Weights of a small transformer language model.
Size: width 192, 6 heads of 32 (1 for keys and values), vocabulary 7352, 7.77M parameters.
Architecture: RMSNorm before each block, untied embeddings.
Training: a variant of Muon for these matrices, 103M tokens, 6305 steps.
Each number is 128 + 24 x the weight over the matrix's rms, rounded and kept within 0 to 255. Layers, rows and columns count from 0. Numbers have three digits each.

# layer 13 MLP up, 384x192, rms 0.248, rows 257-383, columns 128-159
117114108133170094115145127122092115151104133131107107120144154141126088125105106106135167163056
194105112160128165136125117110131114128138104110133110118138132139145084123142102115142081130111
106116127147162134136135140162123068155101090155122145156148153089131159107125118149142171116086
122145114102129126131150110100129137112192165123199136134173144125158098163118159137119112132118
129089126140107078125077115098090110162110129121122149142090127117111142130137129119163152136149
171144107098117134119115113122107126146144165141134136142142155153121111133101109150143122139099
151151106154125143136135117111126090196161109167158118141114124131127127108137088124147128152147
127125169129123133102153121168123143103153148117184099131116073178088164114122161131100083136112
147131115134116086163157144127114146107153137127113103133131101102134096122124121132141139126154
123147162070120178129094103161117128082110127117118152125131130157109134110098100124116128135133
089116113125147110110129086154162110159146101126155133119109087109139106110135104122109115180151
113107130145166110083117131137131161123112080081147145160135127127069155111163126151145132124150
156119123128119144150127126149068157133127169092096152106134128114120102117110124148104135070131
145128152161046128174142109141156112145129084115105157126099116119156140097112094157100172138073
117121135165103137134113132123129131128121135111117127143091105105117077130141141113123132078134
095166122141146115124147135159124164107151121103093181134094113160111155113157170133132122113110
133137095126134139108078133120106094123132107128108172152128135162109126100143194120123129133168
123163144135136107131127138129144150141129107122113099152106146096144156117125147166146129139083
131124153096120100085143135131097194127120139097093158091129118105113174125108155119144150113122
145159087157131136148147120139099145116092124170141067114150135104089129126121108141129135109153
158081131140138097130147148124119117141154096130113149177124148139160155168100182114129131130132
103092122166130159147141136097132117150122142136134109087110144106133130156095154129096161152117
175125110130146118142149162142153124129113121114164147146134131144120109101137134121136137121108
135138141136119142157119139150162127127104121113130123096127113131125142107110099142163118115172
128090105160112125173104109132130121150142112118132098157112131120155114151118103164106129142137
137114127160080148114158132129139130132143148119138126127128146125075136110138116090108127085109
140101108153168084161158123102130149146087141142148121111172120079156146172140119100159125140158
175194175113151139151152111128195099157103106146095149119138103160140124075140123102126129116137
118129160146109139149155104144107102154125090127153120130151161082104132119106118055106147121124
157151098165104118177099133138153145159140105113153099082133120120151122127048112144100109130120
133123144163134134111124083129128136119130170160174077070119092085123184160129105124102141147146
150107097160158105115165182120112107122102143128137124121104067124144148154125132133178153115166
121096168126093102132121149089166120109132149115132088110114104176132162173123117133114124142132
142103130165094136132152120127121148156130120112084153130158180141094146142100141140110153150129
112081136108120137139154123085137110149148137067079147114135103112110171090145140103129150135184
171105139162127163131146164103106118141194125127181097105120150113130129127118152168170192159128
107120114078186050066148108150207111123137057106079125126080108155101100081127127094047150136148
127124151142108095112103096146123168123132139123090107141169130141138161165138103153113094115124
172109147129140155168127111161143101175139167128201104087111156124140138098150101118139125144104
166135092162145138183181102176135101126132125125135130091139137134106081159112134116107171163171
125140142140134160122117146132154142109154128104123157141107076115152097133130157131134142133140
168160167150113080122153167113140135083135163133128141086130129128146144167139115102153140170171
139132117144110148152102139086143120115128087083124114152109103127126189103055120151113148081147
149119089097148109153132127132162152080104111154140095139126108109151168142135162125136114127140
060171152122145116114119132113159174164125121098125101099134174100182116144106154121129121154099
085125081102125120143146119146091163115084148108130118119138149106132105097156128110143130130100
120121124119154146116136183129133133115134117099142145148145121175156137141116133124140139118151
084141132160136109070108162148129111112108116070135151145160104110109109160139103101138125130147
136116075147098110072162114131101164132135127144149178134140122120098156131137130155119122142131
095147136133146143121170145100075104151163106166101132133145135120112143136111146141153109129121
145116121092151107119095168141129178086137145159138127102157090164122119109114131144154148144085
117148148140145109127087176112109110114116125128164104152100143121164093123110122136092155134120
122133126092156120149115178141088117177089123088119129150205109126097147111087171157176100107120
126155130112120111116165085142151107118080137114142143143126150151139133132144121119152119104134
137127137125080149133096118109166124114111114143168143126122096157133130158136098115106085125123
118183179133174117083099124129068163127112153141146095132185118111128130149143116135184109168118
094141164180133162152105070142134156137150116102099181162112130119130115147119122141120139060168
087110145132121133171145116126139101133155114133091141116137141141111128138122135140148136087115
114185166132082149118070145151066090114142111104119120135104123147144134118123118108145137115173
129127120111125122123102147110087092115083127120121117111127099137086085143055139169127162070161
122125145131158141138099145126154127098134090112135139099196115091138151115134120164145134103035
142112085105162093127118134158126139107149104136163097103163170115130101136129117074121132135130
096156140184141135086122149138159123139109137126141128149152107102134147127159151124168145123113
141084103152127147100145119111131147118136107161140126081145142139143121138097127163121113099137
140131159147153134151151140139113082138105136133131111168151186176165167117133145106147134161118
113068165100116159146142151159108103118117095107164103123130156190138114088120129135135156138113
120110106168121089130095151116110168152099127122131145083143099154128111142136120100112135169127
095136146114134112114126138112139150131126120112104163183174140097102179134135158108144167125157
104090117113068103132178129078122122165113119147114129148132149127174116103134053154138121140162
098128171151127154132151153123128190139142094146110145159110126076151157105099141143184132153141
157077102116114080149111147120095116106135144163105200113109156142105116168107135144090115156153
076123150099118134140146144112130167128195128123151142135115127107154084143148125129063099102114
120105114105130141140129123150108097116074128177146100113174153112116135124155151110157112160134
140136087160071147148078140122130162089079109131112128171077114157089147141158164144140122124111
129161136123175114145169143090107138122135161114127114132134183085141088122097135146087140158119
114150141103112119115124096118117148131176154142095160148122153111137164084110094148140116138158
079121137122119181098119109150110153143140089132133119128107100197122084150187160149129122056131
168133100097108164157119147121126130192140110184111105131179081108119086117146125113116134136101
126152135128131084120151106109141085110143154108182138153085144126146133135105143104155108144147
159147125130139151142099136133137141144096147097101166080115168126175118140142090114186145138094
126133102157148168163142138124187134124137137133149131163146115103153106154138127120144125155128
153093126144143126148136082160098141120169119124139153125122113144109129123103131117118120092097
158138169167126143120100072104119139156136132124135112131119127109111127145164124090148129073081
122145121165130109096095144150108119114097143139090122156126135137084126142153095120137047094122
123120165129128111133131190152183081129128098111141158096068089127060137129133128143150168088125
117115086183074127075088112126096066138138088153117111156112128108131145113105141139105158146158
103159106125072142100116101088115065142136124106110141108111059105146125141112145176140086110151
149115125138166161105131164134124100148093164090117134121103142147173103137118125113097129115130
125137102131147116123101125140128108123134162135136145139117200160113153088152141099139105130121
110165101089120116108123114171189135147122151115125120160131103112115149116116161120132127121131
140141094182130113117085141120146133143160149161141095131111113137114116142135113123111123114117
142119110083176144122158157144127142147104124126149153126150132163118152151177140149137120149140
189124137168169120108081147124105145123176175101135108126125108110112164154112161104104117147129
103114109126125154158097137152204107185147103141098071111157123125171107161188106117089104119144
135120127136116116113122141095099163138092133154136151160163176108113164118159132139118128109128
096129088117110151139102089152130173163168116136142143096117113137125113137103135175153115118107
094087128095150101150161099106148119081133082150128134119142151114133141153107144088157113079130
130127133151112120093164131123129112122142141112157150105147105128110162127113099208144163165113
114092136109099130138135162120123166141152124131139098145151172102182108105169136099153155147088
134107139103149117159133154122099144084134126130096138158111119173161137139120105152158133133153
132135078125087149155109138113141154115119127140096102142125136176093124148158127163126128129082
144146110135127099120121089177148152106100114174143112132153153189114114164115102122112091101097
115124111126147123137125133077160104105138154126103156130137149129114148133126156128127164141130
123121137124146120098125085079144134141147163145084127159135150170115123115126141116115112107142
109113159107089134112131105176104123123110133098120150119161106143158131120131130143137173084158
154085098142158122122134094128113108122142191153146090109116137126129114117131144141105138114155
186117152161157099156141184135097132178143086119184137095103131125109116076098127157210152148168
106107136120083095115117172105113153150138142121108148133089134151094101145100101135173126121131
137165067149141123165151106137105102135141129132145151130121115159160110142110106127130131096156
140133127139146133138171150085127183113121119142139091104129147123132104163099137121117128139163
144144131142141127129139104085120114197103113105158118125159117148172125118142119134196130118187
180099143113164121186142075116136115122130159170114156123114176155129136149103126115123120153109
157123179132142098162144142156099129137119130097138134112123113155131106104126100217103094148144
104155153112106139150126116112142133127141148132085137135111098108123138096130120135130118128180
129118133115159127128120120141196121115118117131123104135114156178102095160128111115144137104129
153142149160101118132112119123102124165138135128133136124092128141062136119097134123149129102099
100139094137140141124132142113143128117142161128092137119113127136142124111129099114116068094160
139110125092176118127123105086159139127141105134068087138129132115131115112108120125105132149116
132137119149167178101116128128138108131155115095157114102119126127126148137117093165161129163121
128142123139123105095080125105107122106109145121146104128099122157129173085236144070168131105124
107126079182122180091122109117144138068085122103110097123114142140196116141102153167123141158126
165135118112101112080145119142124146115120146133121145132106180119133131131146119125153117131134
139112136145111114118084167111120109096089110159096121142125104093127139120134167103137130154159
172168133104122135121135126145123128104106144154130145137119119152152120101105131109106144074135
093128108187109107164082128127107113146084127108154098150144154150108145164097103150085117154128
140082105079135103112092139139118137158125086115126142118104135121098153100133090143128118084119
128132085129131119149128132144148152122132154153095163108120140123152156106152179142131162132114